Part of a small language model's weights: MLP 704 SwiGLU, biases.
Each number is 500 + 50 x the weight over its row's rms, rounded and kept within 0 to 999. Layers, rows and columns count from 0. Numbers have three digits each. The size before them is the row's rms in percent of the matrix's.

# up: layer 10 MLP up, 704x256, rms 0.192, rows 226-292, columns 128-191
# down: layer 10 MLP down (transposed), 704x256, rms 0.185, rows 226-292, columns 128-191
# gate: layer 10 MLP gate, 704x256, rms 0.184, rows 227-292, columns 128-191
up226 096:594480556505476518378552602499512490533504555439544455446464492534458454463440492498451622460436493554557472450498570524558460444624621449482462420506535465513503486467532466546465445544492552
down226 099:468498533493545515473447470463478473493549403449458496437494591535527448497532468503583522516519498486531519537560499478541462530454450442535444474479421582510526556570489480514441408444405464
gate227 100:531470523433450513438428566553540513501455496555580470493508532565499488528546552478433591502444472511528443494492510430525469466614546519462482542452571448530380570496522516533486491607464422
up227 100:544454543497480463619509538502543543493469516500422593531415484442456578582524561626496468491567460472498545498477483388484525584464470474440514489549514445491556477482525497429451531461487455
down227 097:494484497525479473426384536560446448568404526487553466545428488496566577466481567447538538556512488400435420534486494520465388618498468541410434420503461506470436479515576540482561457472472512
gate228 097:549535552507594504464470541515503521538435454595486500514511446509378497455457467471358467480492532520433433618569609519491453517453458551621534540572466476494415638550425468526494468489557470
up228 102:534635549523483513570545478517472495418500504430488531555512465548502551547470507396608463526514541497565491508485384517465476581515477460516471485498542506503501545474502505507437442489509558
down228 103:473672517589567386527539522514547489552500476436462384520416492474490511507511456476496485562562519604554443425592550478525476497549529507507452436522509430517599431500496455565441453405486432
gate229 101:488545557595466460459460459401500467514541542586471508520502553468573479527472509460516487540531530452552502568471572569510422582551511524587510484515523566453496477543472507557499457476505524
up229 097:506437490481531489466597499474529538472480595500450533439490537493394579431554403578471451458463443418531583462521535498460559463447478440451523528468479437380558437439640533460542561454514521
down229 104:485555474505510511486428572422429470439436441476574491465521403466537447521460516490488480559537388568505523457552579511445388418540547606442490496527525510490399425417432478556442460471544612
gate230 097:632542512477505488518569427477402485492406486523452515474548428469508507506600545450500505419473658559426528429498511513525487536421451566523614506492536569471443414524479489479479544569577473
up230 098:494453472602485497574499448442493549456500557482416510547456519460416584573517548516545457522515655481575548553458406495423458513467506470508628498509489476522533460502505502507590477470500442
down230 097:423620473442569533518549528543416493541581525549546530544438428534481418500544514505553520532482419477537499492554489486523589519459485433539532537497538490528530503483432492466489568571416556
gate231 107:422412488496486495494466478419408511541495506487421583509498500480500478479528412529475496479497430470457490463455544515512499417506597539502477552433506498572452474547489532453514579468487558
up231 097:539482521507463392493378519466483402439521453416483517505485513566509498466448485521539406522647454510478538467476532565489461586555471501577592492536480486536538594489527486491494432548500464
down231 102:483533500550440429530517529521480439495501407490439465449483526446492491474434547440547423451482533498425516483638538507505536572607490454382450466498585465523461505487450472472518475454447496
gate232 100:412533577421542513475513514451518480485558492485599544583468558510529605532387501463497465500554493475551527504589502445427585537456534499396468592497543519568510555504508539416499492550489484
up232 100:453526468464458467544497513504504591504524600445444547574526467534501452597484454481501443444523414450451468466596421457581488444518499643442473555441450530456519606499539528548459498599575488
down232 100:461564401416525439542461456518505487523514426430549550447449508538539453417476456492510515591436426482510507575460430440530544509493504477460507575438447523343510573493509501545531444356541572
gate233 102:510409455499484482493535491504522462542476536491374546515561496530418501419485537444554474607463578589400503480471517455481460427561445530444480491403418525419586540530506551562491540466413557
up233 100:567507467465489543512579532558428507450487497549473487537505568533516465593436522519374582487478538498548553436565513525605458411479520448536539493492560505624546518514492521523507579562439492
down233 098:529559491516493549470475516449563533544520495553511442546547476401598390545442513475474512400558480474453500471527512491477510553529557457491575546408543594484530528519447488505536382526466395
gate234 095:552533478469548437489499504541481514470492494487470483550411427587489505452433448439559449438588528547495496519446489401483449522504619495502478533454527473451578495577528518507500424519517500
up234 096:484494476410505547528426453478504527439561521544502437458444499546500514528491533438556490456554513388492529505445575542581427482535395450569534551557456455566538488440469459468456491412528511
down234 096:471510500528527496507450529396454514550469512478517578484456431446490517550509467520479455451463420469473445472519554586548578426466451509541492542532489542528516460499537685462585462541551500
gate235 102:471544508485545465499493540526454432479509569536512475531494453529491422478437555483464528432519407635438474490458522532443518416417469567472470473432499550489424560459513537484478433454554558
up235 102:521520540468498459448496513502523463471517607517504535539569536549518493462464499486497467501513507483456454557549466536561453512552614508463499439485478469474528487550433498494490456519517428
down235 101:608497486445539475529560430469514435386544530587451455517499532542530487509502575479477477542554440507487543536415535542485519522550555500532502492582471466465484521387531457527444537473545447
gate236 097:577517456617523518504472568582455411473541487543498513535456531533512494475552550484493387548454501519497534481484515525579423489442539581448521497571360572591496487483428463476506441536524487
up236 101:566542434590487482416506559503568467442510539436329459552495608549513545492522586516569464513458505603524474485511535466495519515449520502479530564524515548462583473565519534509592431498529510
down236 097:470532538538532492553495606442547449579581470599461484405487550560485511450479588533444537474571561499558537518553551474530557581485468552544570540492465603461537530447425498430549494481571566
gate237 103:529479579459556446518487459546500434497495651421513488578513534560555451493504445521558505582514472543559552496534498401498528488493469549426525447463466473548499538536520464534573470488451577
up237 099:500599525503534517495511564503416435473544639562456445417600467536517543469461494458501477480455497494556574446405522591551548424427414543472466435537501538585519513503481561617484527555437561
down237 098:509431474521454501498545582521511464402490488455498471471488522521450499548530449435489483601566482502539495497492455556498469524498474617517547559560463489462494559490478481638389516475472463
gate238 107:481507481519485538454451448482535570461441519510411554468644449464537480486546464481566550497555451402479557422514479481527597465452421471515380570513520459559406549478530497486593530511576483
up238 104:462523422523570536581580478412594514470576432539477451517547445548392483476531505455511606464494492454521470417509498496506495515449451455499535500472479513449472496557548455368448574522614560
down238 101:494484505477485459490570563414477533497480473533493483433586460464453408575543547508524502550534475505517476454544385517508451505353479476510410481452397521473489555530562407519483429489598553
gate239 104:499501543483491573522428574554483538528495413550475526579346517531466472511459558404538500471480475474504595497499522427484554443413531429533454543431493485530618549471450571486547546502490460
up239 104:489427534553489554480495489520487586574523531649516533526477479567474552543516624447483405455488449481529482529575501553495532451596576506569437491514479415470504480544566494516455482540501540
down239 103:411456469569500442456582496405475464524428461502591470509473479486509469462417486479492418473455590469498457494527514457497548531504482597511472566518636480505405541473533544397552591504491508
gate240 100:506424525484440571518431428431453498568495453459458518505374499427486478497512514566471402460569487543489439598511566465553518443484394501496454470557495583548494475547495516420475461507562410
up240 096:452499546449470417509541434553504519578399605518546495489436517491474416489511426507480446484437461484454479444442443451425518547510508438485513595478614493461441450450491487516538532475604492
down240 092:504338554466475457468507476538467591462541535497404489490495439496516511473520491548425521490480516546558455436498561525575498516521496478537519619450621485539517459584535550386551498461470486
gate241 101:471614464538532551481587469554563549525523524466430501542529540511473505494540523416568507530519435517485438493459538435437550400527614468469557411474527509549474541516633510427536465467514570
up241 102:445481478466471495518439480446546459533440526478569498460470531571424554572529496501464393509454565528466541505556505537554447579475505517483595547538498494507472505530492572485435572521433525
down241 103:473540541470447508550472475449474543483528402600437515541514623520473485538457478562438500500561581459485511591474464506488485464485485491457451576620505505618471516507510481563465512593414466
gate242 104:591477541474480574540542489471501496516507508572475497553593482461533435579507526495412437446552376472484510541452555467452445495458534521609498471466520431378491493564478500534422515480536570
up242 099:534486486555525590577478435445533491521524566556458453510525549475478500499544438526456586495580576505474477505561539569506499525474448458489390518462506500431438451519597402570565493422545480
down242 102:381502451441488505588538592499433500489517491513386501567472582511449441424511431457493572526482535566512508500455475551506469513572440495451563461535506498452517492456516563507568395487477469
gate243 103:424514439490510404569495532398564504541443473583470508574466611487594591523380582464570485496475437452483478430500577511449546494416429444591463515504509476577494423472481524436511538489482511
up243 100:518455533549572473496516610491539437517576567443439453433442562459530486406475453473604599547514477473477575526454528421503558556434555561501502549459545490478505442489500502557486428443506476
down243 100:507507501502492577410479493493490451562498513440496462499451425474530504484588493588604508509432470525488450425433434461408484498540549528551438414555431470428458569564521438549481393471474555
gate244 105:500520467471472581502488507612507433509565549479487537491490466512474542506413513499474505448554472505496477523578539529485584521494497569439516471525581511437450525493555461555550385501486520
up244 097:452484479499555450491449509571475479484480544517393406567375501501470564501604455499541489585467503528530426415402504546498485478538464544640587512430469469517573446527515543393455613433441369
down244 101:539408442518499448495466496366462574457576500535494403630474575543461515409493507428495573510414463578481480504499518472549531464611570509537578541525497549562478383487517597535490481440440431
gate245 100:451553517459479360570457519507565430524442548461528533523429454611509473458540494578500430466461510593491448567494504431411435452573438444648576458530565543444377537502518502430439603494483400
up245 106:525408516504515454563698510468543501538453512474497516562489462628477484545587497557504449563446558463515525568481490496431445531513413492542411465433497575548579573507495525486411527577520456
down245 106:509594588506502455495587475504481552477539469550509529528550511470501520573475577519471512413553529483466610494431419359483442477477506448509565525449545535563560440458481548560461551509443485
gate246 098:547482533441446455543366481476520420469501513539449426520538460508541541469557470436520483577507442536536470510522482516562516520540433481525455480537511457491491494568524540444472545518536514
up246 095:561473501549511499518499534579522424465563438417506498459529553520567556554517440604528575511468401357584541424533528488480564490499622469509400455445498586511510499527469512590445509477454513
down246 096:480454505463617504449542452561419539580531517569591490543567433404452489518519513398443541471484421486522534593545515549448443510510439479497521494531488585504430431553538551421537483518485502
gate247 100:495495451535508369475546462611552539430483519546502465521498568552475520475501542445417523484541463510476515527532390422563446537528460535450529528574529475548473556435531565457475559467637561
up247 100:635582420548539524434419411433605483470402530425536459465523519463437576469490486592454406489523471559548487543526559510496450575566568517524555450409440382560521528506550467489500514493493483
down247 097:554474492424512512561512563465512539499384436568532474495577542458555613483429550465503492570519524532437540547489502443497497563455552597510553459456452530466443559504520375592421495414505572
gate248 095:656443513504427469476525552532468512464585539517587448512511494480555459488539554442493478507526396567413486495519408551604454507498476512550507532536487364510503413506531518512529516453522439
up248 096:491483429588657558483513467453529509468435539568401500496493490451483497460470469593532469542546570472483545399481578480587502496619527479507467473520495559447620560540470525611505407415477499
down248 097:502519487539575472509516498488624464450472515531417628582502528511596423544490504480495499415571434458546547476527530389506576510438413572617439504486547422377565457506462521581460478442466509
gate249 099:535495484470463491571531422520475542494494477525482571573545541519515522569503478557560524486350530517527497407532514502477634419457513564412529391590454492526511498452521560444417545510522398
up249 098:522492406559390537474565488591563462544575518513521389531516465505475579484495413488400470400473557577511454499527528490520461501463536510545482497531566574450449481604418470498489443459465462
down249 096:499429435462469551479526469465498537479620545506477447425524535510576496506441495432505552527466485487462496444507459533508524496543410519451439512528610523465516472498431596536471496488460441
gate250 101:472526410474496551459519553591526459524579485518457509536499536463476542512527471534483463543527491540432568499471483384438484597469392501494601484570492602502573493540552517504505456454519477
up250 099:492499493435526441564560439530441538481393470446525428478405483488552470466470538515440404436458520535500444500467504563507529497512517542516438614578568478510521572549573500472460529516425511
down250 101:514501484478528527492464496432479513631366525591517573505506507405517501535484562508512502409509524511495422519471524452510528488471521538493429566578502495584434499499491468500426566472564576
gate251 102:517529414519509494487402521473505478483376530510568486446493517522537442517474538564532486457425585480400560555501555449449445407496509471506460535476469468566512498501508515536597468501636429
up251 098:423557412478518480607522556487548517470532525491441456443555539472520461523402544514434556502488475478408583495397540474428450325577552421466474488572449513542475513475460499522511577426516514
down251 096:511455509512455474473492474457554566553498452478493476482504582543461431550479514480489561587458503524535494499452547408468440389478477450524417456458357447491490595467530553491473495509491462
gate252 101:545552528421583414496486418468497473461534526459518486532443443479495535549521509503484529470520574499455514467499560482569486437583491459495551515567513514491489556510501540576491484467545474
up252 104:546515482519527410508506505430468407546540517515542467482510469439464476500545506535574531588455438505483442517459565511482498490430453452471540512522581540470485615507400557504549547452463478
down252 103:517551532497452541488509502492596476413458520466422505505438508549516546560497408527500430444512517459521510388562555534449505515565429443525568449426496531439526491546630435526501492450441476
gate253 099:466555539492549498471473505472390556413515540450448450497539626456473500517513458490494508463542406472580564378494405477490527487508527469490581517470546435512551538485529350545550581605474611
up253 100:507490587454596394476592425461563551505454470481429511416515525518519602566540565528437468508565466472509492493464484443467556462417508473467543571592455434515483562564551511501438500476508478
down253 100:488481378483507498513460506471500559543454512464531496568560479489456487442538537450576600501512454530419470548527568636530513538515511485517485444424515443500523451496455554583496483488594504
gate254 098:473453533453524490562484509522464430540460486487553383475486564468529499572486498600593445505518519565435515575598475503456450513528367497506470513441456538518490497390458477461525472591551495
up254 094:461437483567510459449513457496558493452476539523509572448524525534417496493461518451519419550489521447520446462462559437424508431481516391518435510515534496502501463524579450589596519569517508
down254 095:554588491547528529445503479519515449565533574481495497607472415526505477435470549460563477570479533431431490575513439527580480480443446446581633522516430444492482483503480505477535492514517497
gate255 103:512508540522508411436455457397515449509501500447505586608560528500506532486482533550521472476483565438437533532505494499540537523423579517515527517482496411471513458519565518498515502491572456
up255 104:470513582586429606557559477475609561398494581566477473518523511496453571547480542524529494492550554497434544564484567434552506506462492564445532498504359520547533432490473542480502492380535558
down255 104:478503466511426522617518555442412431437452488569479510590572532490457434559551508497395462405544465410412500479527514447570491437497527481494448401464492445502437489473513471483515428453377505
gate256 101:415477587541581517466453526483435548514519470564535537522486552477438516481480610378551437490571528467470461526551647565493556521517546495563500467488482497515471501539510529436455534529498507
up256 101:502443505515563537547457579498500509536452502498464537528479528521560517521572511438518473456628490525482440539574616521532512456508527596584497460486499487461508472512589486505508507556478523
down256 096:461477394479384476490457437444542454441496540522535405499529409422507462550431501534479473496512481451481474530460378457569467589465433469519593520460494517568474517378507429521622486474586542
gate257 097:446463512499466436539437504478505475490460505513460487558590526451470462485460444535497483479557549505573460492539445478443459526566459466535475511471534501435503539508457463513598511587519555
up257 095:488466506522510473539472460517476516497525575463502464454509561515539486569553545405437536544527547467432504522507511498578577447431491552488520428540433445458567518482512510366427532542450502
down257 099:507555455502448532462481457543454492440562500559430460474536568546575475492487445507537516503470545383490532527412606473469520517427595520539478563471450459421549567500480534524367593525532447
gate258 091:511492561538528509412457492538545581435585480419511508554536533568463479521577505483586490561501514535472525522413608622519486485515621505611406435525469482458460445579431469529549506486546454
up258 098:519398479375492538503413500576494510574478460477497523453522458408522493466530550410511536466531565574497382469524445500518581459479528519517570470427395511576542541507474440556480424464419606
down258 099:437468441524527437485611517591458467530534490457447490406497440561523434484505445506549496496499541559486514506509547552484517496481533515486570516482548466518509590443375454469601536466419518
gate259 096:507471421481532550528555519458536504489470499453495544490587553414505507504403549581529471502623515533393466528481475413480459555531504452514487550360567530588454536565484527560542594495500536
up259 099:603518550482536525475553443539568566503518487524368561537514405471504501519493447443443515515419485457561419476503483499414486502420516454433554499547465507469479525449443491516565542548447487
down259 102:496414567522474508484566523491553557487481513601362549542513496474557529530463506562495472526465517517596489472506507588411432533487538434383511499497551573563508530502415519450485437477431465
gate260 097:537427457529547644486497438446557464428507563584496486467444499478553512561465567554499527508457513545534541526523527446512495481458496366537521499541564527507533543509541505526484526519469470
up260 098:484499546458441482524502466536477552534402539475560481501547485457529475494472585451509560546509506459507462451536467566446483409480575386485477486492463419535556507518494509529524474513490585
down260 095:515563402492505516473385553413548505533496516611552579400500521618520553422565567512530466527558464511530506578466490477505508555489475539443526460634444528519530443512536453483573484594554442
gate261 099:594397592565452586485507519520540449470457545498420443471498412460476505421522521541462492434550553500442422448492515456512577516448543555498591430532526505565455470542515515499439438477523488
up261 097:429458470569471501497447520540560400594571518513535530573432461475575566487518502470493523462566488486461488487548459587582419446515491492516481496545503455517517527531447563555449490468582427
down261 101:514420540467519558517519404506529494513539466427449515454544522548548506484507566476528487553513555482513503524552516490535587424608556552502524508411420566532515483505526563567425513434455522
gate262 103:496487499517528563513449548510504451391496439597451524486446475557522504480513505582567488506524552531533497480509572441553449510453442430507506517468519480442540471521522407502646488524454472
up262 097:424518416500547570501518534541510482509457506519579446573536633405452517468466451482382489422515505417405434556434462471399523485503483408502546606438511547506476615580466558495500537456484552
down262 104:574430520462519565543412454499495497513516586499499432476479428554577491504487452633491544495507564571420506527552499562561513559479531509404616596493619492468446607448580536438515594428502528
gate263 106:437365543475525480514536432472453458559504455478482488503613468448509498511509493481496470484521497502411455513591521506374563534485565578569480533525427482509464521539463527480497526473498547
up263 095:507483385412438451438482446453492519565491578449461494535541425507490378591557537531506490445405521582463441520474449547376491491486474479442426573534475481494509531546501507530495480542434399
down263 100:473447514461427511515521507608511504478476508535543448493538509462520556458386482591445473498505500455445544488485510437442455557493603557560510502532438493526440593532436435527473481506399550
gate264 103:509486489455529473470553606367523502500513462553585471522503508503424464432532535497501508520375514521562555573450473556436548432385473414531497473526500467469401518543489442511528470555438490
up264 104:413450458480464578492426505439515472398459582524480520593571495452513492533409526528491505517430371531418470525599483555476484597432494516529501451465483574477559492472452440495531476479460493
down264 107:426449415476480443503450556536535452500521521557561542540476509504572429550459536408525558541450493463496449561476499544491524414504476523552547530511313522494507529458589524467494476515490503
gate265 102:567553480602448612509466551473572449389505514430458441463534590502535628505514497498542486530528493497483500499397473508485412455480510549447525456573425501551521533552476354491484565418571505
up265 097:445521529515529501566501493514563522499425480496451374498524497542488453560524422428509535548496588497467509550490557465525482585483518485426567529488510458423510491600495474565451513504583506
down265 101:429491524508520545519504496459511524424479555440586495551417540537542545583440493569610486472418542539547512462545669471538527580548479444483503554565517400440553517486561559536704553553463541
gate266 101:505548493485436584492471494489547490504510438453546588530508427427465379521426574560522522449444537516515477538520658540421422381446473456515503475481514554563340518378454511441418531429504474
up266 099:534541544403476463471483461495496502493544493426533454513460480537557440520487478527613431485541460544473527516533568511601467490461496457568458439466415453403481437494485509459529603497386514
down266 101:570486437422471512487455561592411609521550544444539483479603525551560447476506489489591524513421472488423575459540458484476472532549531482505455529419480554424530459466533443436577482484498492
gate267 101:375431499513390499443485494491611480578514545579570469534506564474584517587481535539450540431451488501476503582449480532494533429480492532502566562473470600498503556435435584489496491467560523
up267 100:371372515536479446549531453532569489491501461572456499449422573519621533610492465511471475480476539535471458615516505520532526458461507460511556456505469601461504476529520575503518555517493459
down267 096:430449455508471510485498573512522555474529522538497519521477589525480461604467530473436572515507428482480473496584504583499534404430581463517466518499448547511568607470454520445618468451554467
gate268 102:581528466437541479498481451551516454564550501508440459461477519372450572522513600427473436594432385493591535454603465463459464534505499518470503398595567507521494512602575527453493450482512493
up268 100:489616510482511460500496412552466518504507539483447466434515577514460518518444424510513430502499495458423405564538538554477474555547541477490486467499426541493478386460506492484496520527474500
down268 100:520513617461488485564480509502386467482564526542465465567490483478450566374454508553539565429458483622565410491449463460433497448481540522441501524485527450476481459545485525618518498411587510
gate269 104:575548513479536540481451492454449513425499515492551500546590499490531488460473512442403523549462487572488521490592521539420545521440438551385562390519565586392351482535450527530544485522496551
up269 101:386553419521533489495523500564535458486550509438506536547471415479447481453635461471467525545506524587572455639544514530443477419570488504536634553478554512554499463506453547456458436505435603
down269 107:560454526473523588452580397482445488510518463455506533413540465541477500510556552532545547438476490632598555471515545427546629441535499445550564545508467508498412458520534415508463531433500506
gate270 101:407508504453441533499538392482476568500525488469464526454533527506566473568573481462549318483470482616431469436544515563429559461541452536502470558478571472510454451435529474517474419556447494
up270 098:541468487533507565382359527526610525560505542433572514524460509557406544495487562522364548495513503582541479488453500508532470489498431539479487515464477511479497514616507460486436486395471551
down270 100:473370504443485518473526475459455577513503422611462528452490465490456457449538427494511551445452525479546362507406471429486592500435395456503445511581438530471534480564466557486457513517476505
gate271 103:469476543460475407497581519481412566550498494487520484558562464483501521491470480479471464515541535586469487613564449443515549492535630493535385507484484456563540465431518459524440496441480541
up271 105:453529562523445495489458466469568465444465520516408579485532531451502559512452509386532489494438489505492507532423622475483548571485437501428515530490440552457510558402483529563514516560527537
down271 093:519530542564527532514556434504474489470437557426479458482474447462586475525566599513454489511505467492466515455513523441442432503553529443411565497480485471491536519516551476598509505558496536
gate272 103:438576584432429588424537483473463572514541537494485544432483458560573563531511575580539461464572451636483405437541493498505457475543513505478538392516536485508544501592529509529569409478444505
up272 104:527525500538598445476450489441472554459413477466550511522482404551447503517489514451413493480436519494501600430506496537548476510445475490523438601499476539626443520419451462535485444483443507
down272 105:519437527501478451448557554505517486490458444443493451561490546495474489463498453535476475492538515485496481514498479564471534490427508451466474531509463354568511524455511478537517476516429497
gate273 100:505559488529507608478446482546383516518534389525565520546563496525455469392424513533531508518535485558491543532486496498549509454359532473648440405446549517477469518476492480501492568533455420
up273 101:483523438441486481515455538514505475490522534476583556553507533507497566498426406459485512540509473544542472484550499550540528475434540472458376456468433613613524543441585525521495472490492604
down273 100:507418444471510538514411535407546500459437583411596575494592477488496547478483523513491501462595489531475550495536474461580507447481588482484462446498504515449542570510563479538453527525499518
gate274 099:520515451449465516501405523519442461417583499621412435482572481445521570502422558488456545548491538474436469360481477594466372477426553464484451498452523572604511481489418550412521505470508548
up274 100:487417596606472468573479376604461456565531511483435570456541586603501481414503459507474483512511452502465516488555441492521423541462473530512498496539390455462385573489482462580493555524470505
down274 104:507520581609617465480488511531550449457527469513545542492406434472536529539555446446486561486512496462521599486529500472433432534529511435556436589477506450533455537381492492592554460502400467
gate275 098:560522490539467586480521460419511589505481441487390489512513391459502494491425446527505507455480523459532518477541545501520484475488444552502531457432578526571616508527505475458496477534582458
up275 101:521561465458597403489522490590539493464436472522507551427504569554490482537477484508451481508494576483416492459427447510554456534531523485555419432453400535445467621419518456518528475470546518
down275 107:495503518438502466506542536439463496533519518411485399546478457418517526578427534484480469452483474463552500468518536461469509445425574512578537558507444474510444432588462505590464427521461518
gate276 098:464546669507505510471418576473557559420406478509503505566513460452482474559504519486485488500465475555473456511451449535537545465401461493521561496456487500486422419371484595486477445549596576
up276 108:454459534492539408459539548454530502514480442537423474542533422481482496410471526529530441554594485425470466484490468550460553445447568386441529536524521526479549443526483440465470411529507433
down276 101:539577504472441442504536525607496458502433418475532503495445444534531588597455529448484479516554500512427510478424445484454490455529551578489535522471572513390472370437512501512533461517565457
gate277 097:409459503457541495535440495465388503472490554506508474381484473521475463459468482461508510583518418554446550499444629427470500433465528469588466520507448500506523567464382571564598471475577551
up277 097:462517410506484485470499562483495531486478430522462618501474513545533490554382365578507587583546491473548515474496542474454518501546536503577511420441435385469468536543472430476527564546592533
down277 095:535463593487539532465556462498493576565526470449465489558513505515422519485414465510507473531499433462547459465485436476522436495531598485473487493516477597578468484450447480534500487553469561
gate278 106:492474543521473522459474516537511569567501445567451492534535487542589558478494466476502462493581542585476583466545569530475520401447386568542451447486557562522438539521627455482521502489466476
up278 105:523462542447450426427480518505477514518521403523539565513457471461520510509505517491497497552509522508537542454531599469496588428579463453478435554480526492419516536461544565483544491440472496
down278 097:526465564542478476413469460577527598484497514488542416506624549447595488486588496558573557451434481506498537545513532500568551557475505464496420505512509478536413498513588446466486475455539590
gate279 100:470480451456387437601515500452459503405497525496472608512526444507452531492477487439483479470490503542455531492451520483535539556490453527431508463502522502598442491513480413516471511524460600
up279 103:579490499451510494586548354430517494396504438502536506490526510411455627512497415491502466542550502537419447472415442423516483477505549591467497447495534479467482486449450479456491497484568523
down279 103:473406421493400548426506519451489486491412466530509421503651568475514545463456603472521496540497505574439505524486569489491470384497512416445474438517490508524511420524525480555509492502474472
gate280 094:519559452502505530542443490430452520356533454535470465546450447566433424446472561558581526586440475486490543557514481494494466566503462468524574485428566462471510488551491437492509468493522516
up280 096:505528504577540490524542500496522492508621500477479461451538482549484601515471471426504542540574498598505473497468432472573555419506490473304525518513519505540518510575509500427536564507531540
down280 103:555494518499625465500564495507600506508478387482448489471495495500542524498536498386454439544545479471535488513489498585470436462537498490288489485556481590505505585449513545427498569641559425
gate281 099:385553558483546493611535585535479474446513464523494486491509450525550557448500428562501422517416476553488564495577554524536515422467505441463553399497536536496508530534520522511446512580487519
up281 098:595406516597474468470522518544483504497541466542482447501419440496529492531501463499486387609616571455518559507538489482452545522568438591471409482461502508510515509551397510466488529527519454
down281 099:437525462490467528592506538530561622489597510513564532529504484514432440462514469534458568521581593555455408513512505423563587460556468541463507401501468492465528463541551460534480468529539480
gate282 100:448493377478477446487437488559454536559519586443454495538489516511547444470449480524579517413456502537434470545377352463457465509584498433463564485528548549582435527546545545515495554496503495
up282 103:516639445504538388524507405523561480443501595448507504528514449581507473405485546504421459496502504500508560531592431518544502501537477547459496505659516473594562553589552443510482576461458452
down282 098:502542478529443512429471551535575532535522462440513535464582475535420485435587518512540501473606514513533506447554481505554497517494427471526504582449469522483433546532538485558525501565450507
gate283 098:444495426429483430574520475435471540488528513499468452461590469474552463579483542488522537525481521534462429471517422531495447512403571527454571428414522452493539563459530467546502515416463474
up283 098:478478447475522540523477455371534487513516481516488490490520480485450489471570491514524532380501498496447496474464508574395519422508526467474606448502455506460513585544568529510493521525531403
down283 095:549396601475474528545473514473458351488545416587593499382439504493480533568543588484579546561514521513561538557454581463401501533517454437409448570433465529504609502508419533435468482486482537
gate284 107:536527397457482500511533555522580461400512493529477427590510514446536598562476451563483500527505487501524478502492590454523511538506447467560527490487472511430480438478516506462499504519517521
up284 108:459537514646528538470511551483527446640496560536502455462436567452511492476504450482480422499487557457453442620527359456515477414486510494504414494499439499594559554515569551462405552435591578
down284 109:505517469529504440489401546487518540577483516511426493531500494463525522493513587481477406410526480450575502456511517472518575432513604538521565472445498425581629471516546476458553526584404473
gate285 099:491484451485464450431558499541560555491436530619542568476483491451411483406441509465468571550509411544443547502446491468481510491423524517611542502608447536439468459498471447464544439457510424
up285 099:473490555531535499531493509569530576543473435477491464526439458471561438545479447530478531567566486496444492545494564502577501519488512463473605508563488500482431487480511512435520493595574468
down285 099:461459533424547416458506469483536490445448591461523376488520473568553509460516507528538529463502561508494516535545525527483544385495500469452491443516452531455431481470444476482527496560511411
gate286 100:520432466482460516469440566518541624425510536416511486528481525466512522416474458457489525511527471447409540450479429550498457551510422527437494513488497515482512558552500525551457453506429498
up286 101:515579462544526547519489495492552499518502560564500480457475513504525542448452562509442488486452470518550531493477585563437499453510519489416465506569390530479551484511541568561466480459530542
down286 100:377552506602529390514520392563560527491485559439555438442488474467524531476452431502513473561508417472526512486452539503470513663517511496537474538492592471540485480546492462516498398554486506
gate287 098:534483598508609398560418439514425513407372508536488519572495431402502480506491548576546527500561526518474531497468586499540466486469556599490477469451534538606614524498462461490469368579535516
up287 098:464412512539473425559547539456531489531502477519560460591514551564556547507513462466545424479452493555461410598501488485533525471534466450611521484491578485474451417420462549515540496441460462
down287 097:458528518493448506528511566489459586533439442552550460442432600461529475522398495508492488539527475457508464429476596485556504489514507467371529560569527481422524578497546516577399550490409499
gate288 101:501523560546415428394614491553485572489550495401497528382493488537517499495451548459523496471441496516520492519472526411511400399427502540511489371549533591471434508512410375459506532470552500
up288 101:450471500593557575492413551440566421426553504534541491472495478420515565572519468508538567520509501570468532542521559575411546501579505482529469511457519412544540493531506497486486559488597566
down288 101:459564401450502470512506566515572596484604503503535501467500585586482508394524531440572488497547486536546415571526476458558519532441561529511469500486640495563396556488511436560534524517548529
gate289 104:587472472389481399508495506523511484468476533508427445497481493552515402478486546472538404475467444518508433563412448552516506443478466495505518549518491488488463589468526456407564540503506522
up289 098:537492479589468564512483428601481428557578503511461505432418510517498524506491494473533493464567472496499489404530456461570511406487468493501470523524567496490422398446515510493393525533526571
down289 099:487462517507439537633404477521499447539461449444457400404491525451478446481512456493500596504449506492565538482518515525402574514373594499463494492558549454488432453444505510475423544546499437
gate290 095:476522463456508597607418389401506524516527519497494555435553541480577537505429486537462396485610491523478448517523442480558428444498504456443527564499515498638489470491479454539448491559534576
up290 102:504525409506500495503485463456554457565475537476506425490483460474395563537401488519447367463517455509417489599450441474526464531490428575354521555532494444551451391448554486466543455500526586
down290 100:451479470470525490452513520450476527631470473495484497415467529485512593558440505456465597508479607433409542541605445521522546531550575507488408525468511444609512438429488525439485514527414487
gate291 097:439432622432537464484500476481473547451490566604454485528460540413493449553551545451527456538505455518512428522521479515490493484461508484481478519467583405475536514447507516500540471504516495
up291 097:503463518430434504563471565515586461595433445428535513484507577512484523385559493523501485357463517446500480521454487569590519476445476471502648550473525619430445496543481457461519548555493522
down291 098:504490555497461499455522407507562494548533462437458461446519444605450453539467396519505484446541563468572587541481451593487443460452485463502457489513461554478505495466558553455461531462554498
gate292 099:515435497471417455427527554541552453440581517528498462484447450540511541434532544461493578539536459494446436495524573497520465521553531444483560512473564566476501513435523470570417452418519512
up292 100:471492483528481545417476532622569487536463551430389579548541502557475607486447474525383510451584466469387624483497525492510579475575536537453431505484472509499430450553409410507473457512476496
down292 099:488596544558547506436478522472458524493526441525511497431463460459513417522406482471465487508490519575506596556464537571533587575513517558541495483426572460451532514548566575598549528423407416